Each number is 128 + 24 x the weight over the matrix's rms, rounded and kept within 0 to 255. Layers, rows and columns count from 0. Numbers have three digits each.

# layer 4 attention key, 384x384, rms 0.104, rows 274-319, columns 320-383
110159158143119139106102149148133126085119121170071137069139094157165170148094117152130146159100139145146107171142085115142099128137118129127146118124156137133109108110101138117125119133138127
116083135176136105113153138144079164130093122154120118103100138153138125126144149136110099127148122143105141127127126148087116101158109124117143154138102146149123131183125116125119137112113131
157108121118116161122140148154127151107132101133156115166140139140157118113136096138194096097135147142164112149117085127130134156189115126132131133106117145101115128107070129121139111106106123
108106134112175113127055129111095172103124084129139118133125135137081072117139094122155115164154145139152170122116154110128174110126115128113099125107137153162082141130139130138113070102122127
192177122150127121118138098059111151066131192107176154126094122108123146108129155132085138137095146139118128150165113159166118097110124108147151151101143108142149135117108124101120139111093108
114137091146129125175134112128087130165115118094112157133160157053131163198171131102122094133128151135150132143100086169166120124144143115148107141117165123141088112134137176118175151065095133
158087155157122109162108102104168135150135112106140135175112138165098082106132163125139163106079131122197093098120122130101118120124162099133118111109100131117140137147106135146092126125139123
101105103142113112151130154164130120112053151149117140134173142126114106122128113123127114118122144095136130168129132166121136103140133126135110114119122095130138122122180150147136121109161087
171067110130145125151136081146147176107034157165118133128176139136124123154158123128140167145112134162097102123139127132172140159091157190118122109130166106152119139110123158162132119131124124
134110129168083117147138112128172118107132124123075098147160091095172106103144117097130164143150134161148081189161169096128131111133108148135135155128124103133076141115125099120134144155113148
065129162102164152100103148184033123116159126126110113128069141163117141116186139098138115142143108117148157112090125105107141130108177103124104153154138148128141149136160139107098134103170123
120137135165071194117146116128118119170136116104127110172103134113113138161131153123113140129160100121073131120125174059169123148145121146100147103083121138135126171147179082136103111107098098
157135069150122127091138088146086149153161176141135122089075180125161110124101151140102076125126167128112156077116092091119077150151123168096111133105139143127118126125110126159148168128128143
149151126106162166108127111134146130123124079139115116147133137161142098146109135145100107111113084092122123145099117146169124090159118118165079166136133232105141121152155139130120157114106130
113127173108124135129111163142155139128108099110128142144147119086135133125125103147144168125149154152102167152137121116107154137123123117112098114121090123160084120112149117052107148155115140
100103155100124127146097168144158125122091161108122161170132121126115113130111084118097111140150126120144122141118126123095118100111092096115136152160126127091173155114115176112136099146125127
080114104116123146139115146122160139085111154147087098105132101127155104133135107124148105150135116123112107153135129165099137178088147138145128136148154163143157127110163122109154110151114127
156090097172140086094143157081151094119116111110164147154130127137120089155123146110095108107136098111093158096122142088111135104135112151141109150139112172138103145149104137141104177117105137
138122134132128130144097157138102104151138133131134102081090149099114122119145101122151081112122140125132123102151127096090136161146110114136145103115071126121129144183098145121117134162134095
162135121097076133138157107114093117119128168174153147117098125121141101098151156148107125148116114164131141132146112101153143182108139129144092107157140132089169150135115110081124109103130168
053095169186153146135115113092135130118130117157100151073104092140096103153125132164163156093155116129130118102128106116108128099086125133131121078149138128137118142109122128094162103124140119
114126107139151143125154154165159164150100106150148129140119125134169111088137116100125144166140151148141123141116096182066168118101129139157097153163105189137160096071115147158154153143167084
122087093091075119112124128192171171108113165125143105056108122130117130108131113127130159152136129135110111129109173081154160140151088138114139076091167185153123137131104127066125111134089120
126138128126097112122117126099114104101140130107110157146136119144129127143162115149176150158094134111145125122140122088132112130139100133137148102130148098124132122129140123134117120153122115
143150129094115089097111129102139095099161138107086154119127152134152098163145083139110137109113072125146131108165141157157103101134103119116127097154119187113126143130118155163158133101165108
109125144125083086123153091139102178111128147106127090137089149123118106141146108131128113127094149087131120132075151118132136143074113111159140090113142081113162129153142092116164141102123082
165092121100113124099134153116116121157118145141157179112092110151097137106148134095124157117109118181130113116139158153092128112164133140105149118120094141080143110199160117074136134169154112
104137146118142148105130101169147149130164105099121135132123128089118122113140105095095137111152109147137130169124176164116158162078123129142181154124130116147155114114141133112120119084120136
111186099135140136138119132104126120123115145135135159131188092131150134113108110135125104133154095137149136144153133154145093131139098113169169149143124152094135140115129132125116099147141151
102089109098166115066128110150097090136141157138105083139123122171167087143098131125121127137141154137108152112107147103103152138112143133117132132115171130129113134148122104167135130179107148
106144159087117163150156145189157150119135160148151130102103099126116107141099122125099118102125122076131130156114150125167142150107148117136166138108101139099111129108146133109070143117145140
125132128192097170099158121135094124121107127129119130097096140116108152126102104138124164120163146143100125171144131196160136091114066094102114162123169096083150110101111113155144102091141163
172132157117163088158127134149144132122162152162136140144131107082113154139096131137132148133123137152123130107125146176132109088138104147135128132088143115139172119100088158153142149135113132
114119098134161169127181124139129121159099111088102150136102159086112156118110129146156118146120116131137095146122120135106138105165144096104156131127065123136142123168135102115088165175138139
148099103138114157137185121146101104122137137165155104105088104128154136096076143140151147106135126116134125154136124163117138154127133125156078098101127134155156106157124163147124166142036125
078140135144147157145140117140067089114155092085169128134107125149092160099139122088151155111130119135127155190155129091161161144152129141153116081141090119098136165193142161170122108135150130
108155146092152130134133129126141075097144100136156135127078140128115141111118154140123125129139151147136101143140111085092122074119153092149162146131163144172128140123162132176133080105134163
192117100121113117143140155058114141112151115137160084140116103075152145170129142158132117144117081125137133168141105170122160174109116115102144154093134102149103128092122164120130130135143142
172080106139123128139131087093123186159117124119097096130136140107135079089125141134114105124139135121132100123130102127101117100155097101106175166155098179084116178140135111151149127107081095
152095122142129068132105128107170138093118159126173100090155078079136078099131099201099074137134092122121113167132103080151117135156122150161122154199153074134107098113080100123146099118101095
131122124169158149097133102092127124181165108120134111133082132118140173143117082160131121104186096140132154188139154146163093143161128152147153118139126147087079161084106122133118071134106134
130148163120160097132102128110106134095109102135129105116139152156133103097136134174129077159113105135141123154127126159131116067145101155125111154158090111142155145148143147147127166105149113
140145122145118152111145112079107132117139149109130135149118123141144141155120120110128150129132132108122108099153119143111108088157140118143118161176079135145142138155132109136129122160108114
145124134094119148089127096105118087122127125119136137064077125133112114105099112105120157155136109140106150114123128087080143128109114148133101111096138112116127079132134112118170142151140138
137138128195123106131106170108122110124114184138110095149133161118115158150135135122111136159153136110122153131116115196100179114099160108150156150126174125159147117099099118073081161132137138
094118148156114122114133144121102127145125097110124098127137139150127177122081157154112124145145152123134104127134157111125150166085138137136127116160133108099134143136154128135152131101128150
# layer 4 attention query, 384x384, rms 0.108, rows 275-319, columns 320-383
114121101131090115109140100050153132129129145102126148155114085102179155105131126149136112155125095183139137144188133153134143132166128119132163114116142101105110136122153117134175118120103161
131108166171163097139131122141172110148134102105116130062105144099097148189133156130092111125095152123102125148067170096162080140126091125108118096107131172122113135163142109106120088177132097
111149087091134130138115111116081170091170150125128125164148105103127097129124124189055146116139132113076126121112132100146161081152167151138167156070145142138125173105082109144113154127107088
129126195125121096105115164129129099114126174123173132154070135122082106131098102149109113137093128107127172151087125098079103138160144182121127113089181120100104099148154083099112118129158151
132073144137134104090107158128121131105142137095227118135162122157094131147118103149093140119149090148137088090155134096130138138137110177109117104115094161202133147090115127118103170141144123
141094145104185149126113127120095149106164175124123083131146139097143132096146147149113137122136128128118058102113125135119118109099149143111143105110147091138107122144149134068093132142147088
151131119152099192093089117157130121127161093111166138192156152102078165163101169106110118151138121153125104165130134076145158137148150108144096115141138150099153103101112093136127134137118117
120171100103107137074126094116141126119083162087097135137151125128166167134110152102132165158109156119136172125131144136207116107110178137157090175131158131180136117148154081181131113161186143
123108116091120091128144158138162147135079127150156123117156128148131158120145115103093064118115096134112115084156109165072157137153160149083118142104151175143142178131101154108166167121120162
131146133134093121121114140104107073122192126135155123121102167161166149155130113104154114135172148131133136094131111106131178195197126126143128110170165077093068160092087155136106131130124118
180152168087171146132148143080126138153116127139182098104116127103134109136134124096179079157079152122125136129117138124081153142110160072150128140124150130120162131128110126166113139132126153
089105168138128119105088147118168078089151106150156146123148130173113093119106119157139124092100129142144098136099124140119126084149135148128109112120091132121110092119141093118100131135147113
137158101146144111125132127173138112101165143088140119107095122105132137101122133140139125144142087128147156111159113126147114120064150111163168098111059124143164146118162121097087169158117151
117121134141142103123126097159160093084185119120139148144160144135135090054156114122133174100129122127120088096107151136133123111107119159146102114138167156107133138124104124123150128128127128
120126149137160144148109187096101145105071150107143151094152143096126102165137178124161116141123144152121109102137122109139087113116110120136153106145113147121155130087103113183100147141169121
118135126146119131121130102081114139160143079155134118123105150125133144132162118119113108123117126135100102141121169155117115119192074109131109171170119156112101121152153135165108155091157107
124150123132169100094115141116150104150099182119124111159088107129143065157167129139139096145133100167134120121139122157090153124101136131152143116101169129090166145156054147139156104141094134
162105129158144163142093127122138063148118132136118114110114108108134091157083157150152134110138133128127142145146147150129147084158138119117134136156126165096148133160066111137129151127119142
146140091151121121121126149082162174089127150067139132134134157120157107128117087107132137120149125142085136140109156180140128165135134088092122171178113086137143112137128170106115143148118156
136081117114109136117149146156120099111155145143138125099117121130137090162122111091120126124147143104131066169135115091154103117121121126153130113116136140077072142171172151119143114178122097
150119130117118125096119169059115147151142120147100106150085161100172177136151124115119134075149067097108128128144124082138132113108124123137148129155065148126078161161117110154105134087162131
143111125098125173141091142125103185161088169144137131149174103151111093137122121158117104114110129112156108124132110186122089118126092095118156154204118096133163110122112108131123079103125094
113145105095137138143126082086143149155117113124117129097052154129146136138129118158109146072138122099122161102119144139117125144137129130130126121111120106127133131087168115145143141177083166
113102140100148125135163158107066142149152126085147118110095070144118118131161171100142168097107122171130136113120128131144106100115112139145138104185087123095147161113087155120075137117129079
178131126129161153175122135058159119129101110144118120133148116095149119096115096135110149147146116150176148132073118121119131071179136142136181124133094169127115113134165094130083152138092156
129164139169110149139183182112151122130130167104106125152124179142165145156094168131138076158150132187144152167105104116133132118162137152123116127125096143117073097128141110147101125108158145
154086146116097137103093150132111091118120103170121102154108176137101125093114114114128158146139111090144150135152084134153131129103118088108141149098117159157132150140131155123125172125095142
115100080096089149095140152156187132140109129122150098110119112097131148153141153116092153137120119095127154119101133118117116153123158103143115121061116160101128136105155134091076144146111116
123133155143111106125119140126127111089145101131113152094131131155128168123163120143121146164099201144112115146097131127098081130131106144137141097112115086083166105134127147109162086128109144
146143100146148101117108121142107116134116111117076186172113124125154150127117125118137090138126143115114139130068140156141139132136129091139126181128093072172126108135137099097131129169132149
144143111119124147126127135150148144101157115116131138134140106154129107162094138143128098143121146172140098109115116124119138153127118124123148155124091127087119118141126160104145143163127108
124131126128096141094143157138154165143087137116107179115146126134086159109103122085100116104117137117120142177097122118140122144127187131128148121154134166114143143101113130125153104145144149
134163131126164124112120167136133129146074126141128123135102107131139151144131101131090117151091127136140147115157142158148128160133127127163142109130122133095140128156142113163132147131101119
151110101133099111095125122086129117174162158140071133106134143106106145163113085121119121087143120105119111154147098139127162177135139093097132133158185120044139168136148125128121082113121111
142093154151111133101177148085142165096151103135072111101126122154158157158117133149112096117121133133105131097131132172110127129132153112119106120124143124095100090148108085083119130130101127
141120120115107143112098128092105111150125129172124128155129124111123075179127165091142153161167179097122115153138161157159118163143096145109104111092129123109148123116151113151148127141139098
113110146080142098143125141124093119145077167104094148129155117141100117139129121098128123117153123156087135129107065160089087143118127141141129170124130143117136135154118129113136155119109112
139135150111188120134110145150119112095103136137147131167141118126131155144129125120107140108130111157121129165097137151142097145108144134130134133094160134133150139123101118157111120129131100
111118134159117103168150152072104136130102167162127112108203139081135085142153123097179165083150114092101153098118088121177125138153098113148149148079107132140117153112132097102108122136096113
146142126122116089154137128159162142112101119149145111150150119126127117143153128107141099123101103144152136131136100148148162135110096101069104166062161170129137118132175095122097135098117125
150164138110088114087101120083159129125098130133142138117102139155144118139133124154115137118118108134128175153112142123164101139124133134169117149120145115103132194118125109144075141138137146
138123140126109167125096166145140119137155170096127168134104168133090129124120148174100159112133137129151105124128159125177146126113120130120108107140155169128122109112137138148149116066131133
133157148104124119122122084134078153133141097115170161123115135111128107156137070153084107128120132111109125137128119098120161146127133168134141098128078144113128132150104157143151101108134142
144116152134160142107110073095181131141114176121172140112158152124147128132145167126133122151110147129101124158120133127120138142143101093109132120077123156130121087163120109149144151131130111
129175142108128167140131132154141080140100148138130120124155133147128113101122135146121143115119127139129115133132114140110123143131117101123138090052104083085096130148142174138144147078095133
# layer 4 attention value, 384x384, rms 0.119, rows 256-317, columns 320-383
136139130130097117126102143132133159157110164111156112109128119137102135092154097116105158116122131124119123127125108110166096101128145113126136095172144152142151128130142127114146101160174142
112119125151120136171099085135148068148148120141158121090115130124145082093131134105133165105099125151118137167128114161097082086133136084136089124099126123173146095125164127154085119112111111
082130144123119154126127106170107145059115109110102081151110116126171141087103195120148102098157133121148119102103097107127087085112145162098157135113150171153147135129137129103151133094120105
162180069141145130090130161133124119135106118118143119099097100123132124112133186122092135140179123143139126142149105144109135138104154133155136096135156115118133100119147148131147150082143062
142126152145109140116156126110112156144123129125135112102122120118137141136115148141147124125110157116115117106090130127101167141147090140145162141164152111125154101132143155154148135139112157
143106111110134113167158120111077119125135118151131122091124142142173101125154127112100142113170099131142109124112129136098090114179100148110176132148142128101130139108136140127117113150115193
113081141110129125135124127158131123158143133099168138084112121137113155099118124105108098097144109115118142120165110178120125107148147134137097131128122147126135104163119112142098132128122117
130142099102132127140092109136134154151120155125144144139141113126103146157133100137174166088141142166134091195112152137131113079135145089173119150182140151156140172117107087153136150141086163
114135149107135133165142091113116113142133127117098140134133130118128142106115141159114125100159108136159148150157142116128107164118105131134134161103150164139129129150140105138152120163136161
110067133142173093144101121167154142112125124170135089105160109130159138108117137149129131096097131148124121123109156163116124139174147131139152113138146147131129142116136116101164162136160177
185098139177127139138118135144154123114093112140170115105113172170177149147144112138113128146114104150115152146112168098118131132165158118119133132145128171121114134120138117098147128108136093
103110151133120157116056108169092146060124084114123107134115139140129134156091150124139164125134110092171176157143091147084165091134096132141131141113133156154159111138098143164113143128115161
162158175098158112111122102090148135146156137144118112136142098171132141096101175120162086126166141110093119101083120107103133104117117122152130132061119148141089158108103118135140074147157119
077114057083139104116093161115145132101129119114131071173164145162121156120102118096135146111121111159138114122087153144182091089085129151137125097134123098130109097116142110098118141129105102
119103110143138134118130119097133117111078117149181135143118126148113113143127129120119102145104089185148169182121103129121144122158132108112132166117144118125083198161130133135086118146109135
139098159125135105165146117093124163154125124163164141139159092142105171123146103138095117132105142100121128137139103133159149098157109125106110138119138107143122180176183157136133097156097163
118179136173132108107102108106194081114094187121097092126086159109126170103128107136118124121125119141154129098096132103136128180168090064111118086173142154114127069132157138161113091143126118
122165155137119131144106089143116121137100143118119132119145101171117130081155134106076149133144109167107091155133136117099107132127151133101110143089129124114107127125161145165116123106099137
143119122151173155150098131121151115119183135144128145101121137116113126151091175131084151130159131095109135080112114121094148088165112144107160144116174083126148122169110148119160149087103102
112090128157144074113101081144130148134076118133142134118111124154133109121122105092108078146162169082113104065162076153119095139116168123090141162110139108171138157176098135164136069107138151
151081139121135112130129172144136125155152126138133120133157126121135184124138081138131171115127124164101139167134168111151104152144069117117137132125145147138129180102123099144070125140126109
099191138135129138096106154089143096112132153160092147113111176103082133156130133104130142082136124149092153172144143095127109103116080084092117101105072131128131120128105139135132140139131107
129097108101141167109109136112115138132072082110126118138134112129146110138119136128187145130161130101118153113149086133136117107111121113109120126112161126100087126122143145147132158110131097
135157122137101115089128145108160159092145153166155118149133119101161147164146120131127132134128118125150138124095142116092152111105132094068069113148128130123145129178179108140083132166142125
092141115173116132148123095161131127128108121158090125157138201153128137121119098121163134144101083105135121134111121090149130140092125145163091134147117095124111103142096143122127114132126126
128129094144102094130118134144151094104094155105139099142168152160136145133116125133129096103127143103124143142103154096142056089132140123128162151118162101093040128127118091111131114146100142
133102098164120107117113133138078164152150119105124149152175128157130095163048175141074124124129109164137113095095149149127107163136082075143139147124165177118144113147103110158125171136102141
152138141174141107059126137137152147144121136077138143092136142112147128159127093130132125107106150125149140117138129120125094142120123136097111118124158120103135138134138112129160123185115148
097182135129113120100084120064144150195154095159130149096160100072119134148183110139143132170086109113112086136165121156131122145148080128127120120149181152142152112098137103171100142129151115
096152113089145099080153141117130137137147153167153146138124131146097150075133141167126081116141152136160130142115128117140125181100122091134112113151114153144137153130082128160116131149130143
123130157129099089135119110147141161115153128165056116120150153126148123097129115148128089096128124067180180129161119134150108127113100142068122157132133173128158153132105117095133143122125198
126166125156163100103129179128122148098151100128151131164112096148146141114129169119108128150140115129151079139153115147103119101130142108102157167151113128107108140150097139101145142126135113
099114142144123079115116165130081093148111107128145171139143104111117106140134099137129103115140111135144090151073136098101166145149133158121152125139127094160145116112127112137116136118145153
130119107188144157111094173101147101104116131091131148127128157160163181118132164119160144119092147091107148152166104104145146119142138103143104121140098089122178127141108120173146148139102097
101088146126090065143168107107115109136112146114117122136105138111140122107118143093141141115189124082106109123105122133123177159107150147108125114128103144151147139142094146115149146172092142
129144141115109104112116112101153130150116138102155141141130116140106097135157145114153137142156103140122120152172148121134099130124167149154111128099145110139106129104147101115131121166135085
145164105116134089135147149154102112105131120138104143116139141121121094118155143096151117137111108130119102119132140110140117118132120143081144095067115125132104120117130098119147111155094119
169123151147109146127123175105125133127134148140123107136150086107138114135128149103156164140107152160128155120148103144113143122107144143143154166111150133145094111095087130122099118109123150
129141137162113140128124154159173132180116151128119080097152133055149117112121167146130129159127101120121104134126116113122093146153142089143088124114157124099123142118163096143133080121123150
146134143151150133151131183117122137119116108171174142078161137125151140125129175138102145127119096104174115077124137092141148122110142139126148151114140139135099158105123129168159160118121155
144165118125143119126109130123098097149114111142154124135149139127108122156095121148123129165137095088096080126105178142117104144198139172128134163119143137114131109152151162133108151111135148
113170157138109130090107145119103116101124150135160106162145124110091138144141117129108135117095098142097127123111111158121115177156125124123117169093106143156132089103137137140146121124139132
124118157153108144130169107121111151101142091118127113131120128116139113135116123145138148107110129158069119146089123143165116148134145118123159094149137134128125127106106087107148140137118126
128166107166097124106118139134129086113160137098144125126127125114106139113152136125075089130168116087146143143144121106127101066160131118153120124161124138129156138134114122140104159119131097
133112151117124079131100139112104102118080134152132121161075128133120127076161112195133113138145124124138160160086150123106149134133134144131152077120135111105165118128120123128176158134136123
130176156106137166105103070139109125122168078110184145149152132122133092132153107110129126137187133112150145132148128123127104105118131124097104101101124071124150107146140140158104091089138096
155128119151109162134093112137125137142149158109121156110124114105139110160129087108120148120102120136094160174131121149145175195090121131131117134100130122130157105073132142109151117129118116
144171175140095098116163148158141117136114124136108127124078140136139148122131118083114126111114140147089140155139183145172083063138115151136131092080144119155188176114157126104128125126112157
110121097143134124167162132125109146122144123118161154113151100136131156069123131098113135122154138138142145155123145140092149128122120136151146136114155102108153130109095152110105112120149133
133133092139104121121111087115156107101157125133116099115140135126145099154153152171114176136142152122138129136137167177143141112096151154125139109130165097171120099113137132141128132118118134
123104108125171174158121135141145152138143136129101103151043094147158131109106155101140103117137117166151117120132103102134179148126180118120147101112097159157118178194091164089118150113092136
093145169148142174148104104148122120100115092147121125101091081140104106123160118118163176159159131119121139078123141178123139111119119142133123126106124163094126127120123138154143158111139127
143137108110116125140121145126138145115120146148130149140138165145105155149110075112115174123153136149131129126141117105133105114174123095144139170136146129124129131144103146146123133124077131
179142142109135133155168107148132128137114127130091121178140143130117140104125105126128137129145127143112129160069103105148109140125137105090110145138121114126134144124148108169167118141120173
095088129141132102147148159118106096124111181120094082163140118126133144154099155153138144099131143141114113106129100123110112119099135107114114084122147131206110152151151161129147126108123118
136083128130134105100114152130152083111115104093106142077114112141151101099159134162138118123129159156163149125146133138116108117171138118100127136145102131165123100101102107116099127141131162
114117098167141118113135109130121149122102106143169149115119134138122142140108140112149120142122131150123096131110132142127139125146097123143097167121144184139126112099110091122121137123130149
172095161141108164174123093110116082066166130150123123152141073163098139202138077106159124120119139131130137167104157120153088145105141147134134128113161142128164149116134165128101107128105117
142113115162118147109082171139144135126169139124111124130152137149103148149138109115155096118134105115120130153120151162127156140168163186128154100146121152083120137116132130135089141159143130
156133157186116127117125114109115099151167128126118128134139114078126143128112134137103148123102157168138131116123148110111118121131135141106130123129149093169124143153131133159118127143112138
147152118138119165117125147139155143132160119124176057139119106118097155103151139111113115169099130098117131166116156131147188126083168151154120126131095162113135153111135122088176171175102153
123146127083124113117140101125110139136149131104166120098126148087130165150118112118154077073136096122126163151138170113127112167118113129197166122112079127139074145137137106107115158119166122
# layer 4 attention output (transposed), 384x384, rms 0.308, rows 256-316, columns 320-383
116118135093132146092124143120160122124114068102112121153106147138178148124152113164141109104133154144143127156134184094138120133173111125140221139115124113140130151104139134143129108141095113
114116129150085161118135114156162153102133091160127140153159118130089121099123137107151132125117143136151096155155147161097140092096140154135081155170110108148095124164124114105123147133142112
153112130164164108124109146122164094140104137203121117120122136122076126113104123136117121119132135116129068131124132135148117117149156119161159129145140139108127091183175144119153131110139150
135096128134106106174142154121139127108080090142160128076144108102140138169124112205154188125163094083111126116091153070109149100131132144128115147105151166152153086114114136136139039140093134
103141128163149108125116111134213125092130135128121132129123107135145137127134132105127127116131134104166159136117119160177126076118153126140122123138106101133097150100104169132109080142118135
116086102144105110132167121129134116130123140100124131151135148133143128099122100132171136129129132083186161134169092150136151113100142127140165123094159107110133109101132143126151112173120093
122181129111104118115132181098173162087104132115088109116141152074127145123152102159138125145101147119126102145156123086133150097128111095136097141104159114144125169093139173119094128120136142
161198156165102110164112142122081115100098093129073114107147173127168102106135155105141124122115156150077118091100100120136107110126118130113138125164126143118094088118138133110140144114148150
118097117138127098165135146161084144126135121128167171166159166136147136118148127126133121127125102114120143153082146082073111116138131147132123171129138148123102122100093151134091152126126135
118120113118126196131118096132131115092145116174122133099128145174131163172140119150098123177122190134137148093168107135089113087140144129116149155133151100099133112142146168122100180088137134
137118133139145142128135132117076110116096098143155109134123148144105127119153132124149149073101149105131097086161105093104132116115169124131135122130097091149142174151070152096095117132106128
092128109151162151161158135143120120084128137133105146130138160093130094146123135139157142118120151145142114134102127134138154139132124094188127126164111092198133164098137130117161082149147127
113123134120123088115134149149105153112142104126113140142115104090151141148131142128112138175122149143097126146135102135127084141094113108157130123154144084139139162133104100094115147139157166
132172127140123146144149119134121062099105136128131129163121129121122124117181123098104108153119110108123097159151141110114135102126122135140090140173140123084115124124100121106108097141114110
138171130152152129104120180124117144151114159110133111156153125128119091147110143101139131167149118134124188117150108134114110141133120140133112147194112111170098129117130135072123136136149158
154106164114087130136111141101145136152125104126140116098170074087138091122141175081156110106144068112176141115105100160108108099138119111157153141138137106111120131098133156146115121112108136
155146121162150141140134164128100136108170131107170077165131071131144127093144135220123134087117102139101157160106137108083119095170094136105146104115112131116114176156156126119128117135084152
136121079110154145108151126154100136102112116139131107135094129117135105113122100146129119164145128123092085144145102122105213086137149091100119127135140112194154129116151076143136109156159119
174112087129159140126135123133143166130073091092145147107142154181130109095126131142111138092149145143119165104140134143124146115163153133135112155135117138163139118112141168151143083188122131
152148102116111128168100119102197121104149105134139130166124127121105135117120129100117095130116113112124146141161107133147137104113096160170118105147112142093112157102104145136110103158110094
148132215101123147104118129132123108119111124112128122133143111159120146142120103101119115165133146082107121132131136110094140144173116110133150126113177151132141119110120145142149176099134097
110116100144092126114153151117127162112152105100113121121106119124121136121144076127143097144109125125161152147114117141121148129112165104124110131166168144111109142160142120125134136133120150
158166149146144109164089098103081107093133155139165136107102151129103164148123111128129159131109128115080142136150129135110122130091145115128147104123138102101125113094153125100134124080145126
123183141139132156116128140164131113108145100150091130142128099132122152108126133109132126161143124139159176124132102125164134134096143142146127145107117137120118145167108126136126160103149169
095117100171120123083142111141121117133108149146160102168175115114111158128133141134149158092082121166131123144132102119141132110110097122102101129174089126170159151128106150112145091115128179
142093130115102112137146089123112125126139117113124175134139159110142143108096115114124103122119147123137113178129138145112141118113164135134123152095082136140126149127145140137145124158152169
121167111177111164136122109119124123147159107179137158122147218136138124115146081118129116139134145130103133106160095123161094105111096143113125163111109106122119132058126107125117140125124125
127148156092121113127111116134098098121128094153107073099152092159128127085089099154149115150138102083087123128120180133186121137107163118120123126123142144174100113111167065102117135119108155
133168104119087153137129145084114108114136137082163099128158111140105101157142143133131153135137109150100106097099131152155131125152129122130053119121109107138133126119150123149122139124157131
147145166128139152134129167134104113142123119122103155112106108116127136143131149096142113136138111112131112220115094101150136147110137116128165124121185148178115108109133114129134165124137109
105080141148117155146129093147098107096138144062111087161106177124117152075104148117131103126177101143176126106137125139142119145169082096131133106091144119139129119111126166186123131139124137
104127145155159146160117087149128122122118129101119127139151125152117110118086119127168116115157112141107122128131115141122095112143123166135096101174146154130154109115140171143127088118143137
129138122105095105118131145112185138098128126120093125118143164104119151148099142122129138121136163130115140096158112148101103095117154152136091118151129160133145134105118124095097144133138129
107124148097147111154069123167092122181125100168125128131109072143126135113126135144128107130119094168096134164170153112129130144143147129103144124126131141102115126070128134140100116144091098
115163117124119151137135157108107140128109100143108144118139112125120112151157085117141111112180134097170130157142097128154123137133105129136120134132131102092153139097129104117109124149147106
154100118116125095143088148136142163126088126103108144124139100117123134097139158168095083146107148182141135137157115154129133124138142160102147130133135115142122117095115113135130150113139120
116117158122121112090139117129137131121088147132162118124120151109113151111134172108095162150147114111128166130131149161149157142108140106156161152137165101115136136114112117115164129119154108
132110110146107122173131159132147165119174120098138159085104122143120181080103144133112100129166142168132145136133142120167106158128124130135157131139114134135134137115129130122148158161149154
118122116128156179119079117109127127114136070106153153132126149146118136142106141094087120090109117108107144091181135136125150128119145166173137115123143127129105082129107157155108151132112176
136098152137151139124134127133122149131115150101187131127115157135132123156109175124105113133159136096098119174142151120140127134131102103099114155127140111116173128114122138115122125143138111
124160108099125121113138107149129135097140145143080175160129098130122139163121138102139121165161107157135105153139095123116127159105102109123132141157135128129138146156128123156116088125143124
150108126088135163150110124091137129136128122145111092117126138148138139123141090079137129117136120104121113136118166150110139174107085143131135084120173109155146138134157114132133122121130129
099109147134137116129141124120154136117124146146171115084188158103106149113123161131089152088155137159137063144122101126127165109115123088114124071109105181126142167125136124131117116117159120
109131071138143111119101123144142134141118101098110136172125119107151123101075126157156112148099073162150101159167132169115140097124159152116155149112148125154110109140107097147106126149097111
119121121137082166135128141148120168103153132120112147094154126151087107114123183128117064087125135131143126128133083149114112141137085135125122121137158098135127129134158135125114116130108114
165138110126138105114100136092152147113132127170110117141137201147130154136120123136112146132132104114131124115132126132114097156158149129158114125125126116144135131105118109121144152115161157
116133092102106105135179128120160154140095131171122132138128123126133132117118134124123103145155153131112098129092142088092084151159138153152093126134088136161116137112106116125110143148119166
138132106073151150152131106115110160139129125144121154057119071192137187124115161106128120117146107092126125132121143124104157168116090109137118128100133114156117090129098114124137159121147090
118113152126170141144140160114088133119105124138147161123173124104104092140116102129128157124112091089103124144091140137115094143133112123144076139164123142112099113146116085114085129135111097
148133137145142130107122134154136107117114136129158147146112112142095184133086128114117129178131130152150153132168113127134113143099103144098137065128142104146134117146138128125097129156143106
154160146146159134106127138086111105152137171146102137139157121128130125194117149059138109135163130144099164115142149138119138125098160107103102127117116139092130118113125181144131139136107128
163127120126137131105140075142161133124102143112161136102143148147132126145106088126122111120151108109116162123110148112115125144095111104154126122163137103102116080130141135081181142142092131
118144151127160128120112110110171098133190116151134136139132170155128127112138117070086136124122117123155135094158161148136119108094154136141118130129127150105101128128119171136091096144132115
149130102145146148083109149113154103119146140131153100128135110119099106145138142099134122096098109110086128115133074152127135133112129102157156161094177110137116123115168170107107114128118126
146151131105097142137098103161141122124114152099171152123149100130147110117103137099097113160122139129117116119069129124131111158140116125128127117144152133154140122112123130092095116136088126
147121153115110129126117124145134139107167142148101093120125159139124109122114122163066158109142110156116123130123137141089123096112145085145127121133119155119104175112132121159130121125104122
138132177108133146145135160122117139132148128120078127101115104113130123138132140120129170094091116106141133117142130096138105132089124129099131111137107121127127149095122163137125094111165157
124137110094127163131106131126126127114171077134104120186105157120141154097159141140113124130147140121131154083120156110150161175123127131119143117147099101124137103102143143071128127160155115
109146155125100131139117113141119137146083105128152139120119151130123152088102135148120125138111154099150161102106074131129134117145133153131132131142121135116126131174116132139097127108094139
120138157136099130125142097122106149095153144129139154136117097132156151114137144109091080102089110157130118148148110143144156119092074137131094093180126112096140149150138102163147165107112122
103095124184119111167150189194157136136146138114114140112113075142126113124117132149156158128162141099170155146144096102082103156154123132163148153145158080164141078160134139153164109125121170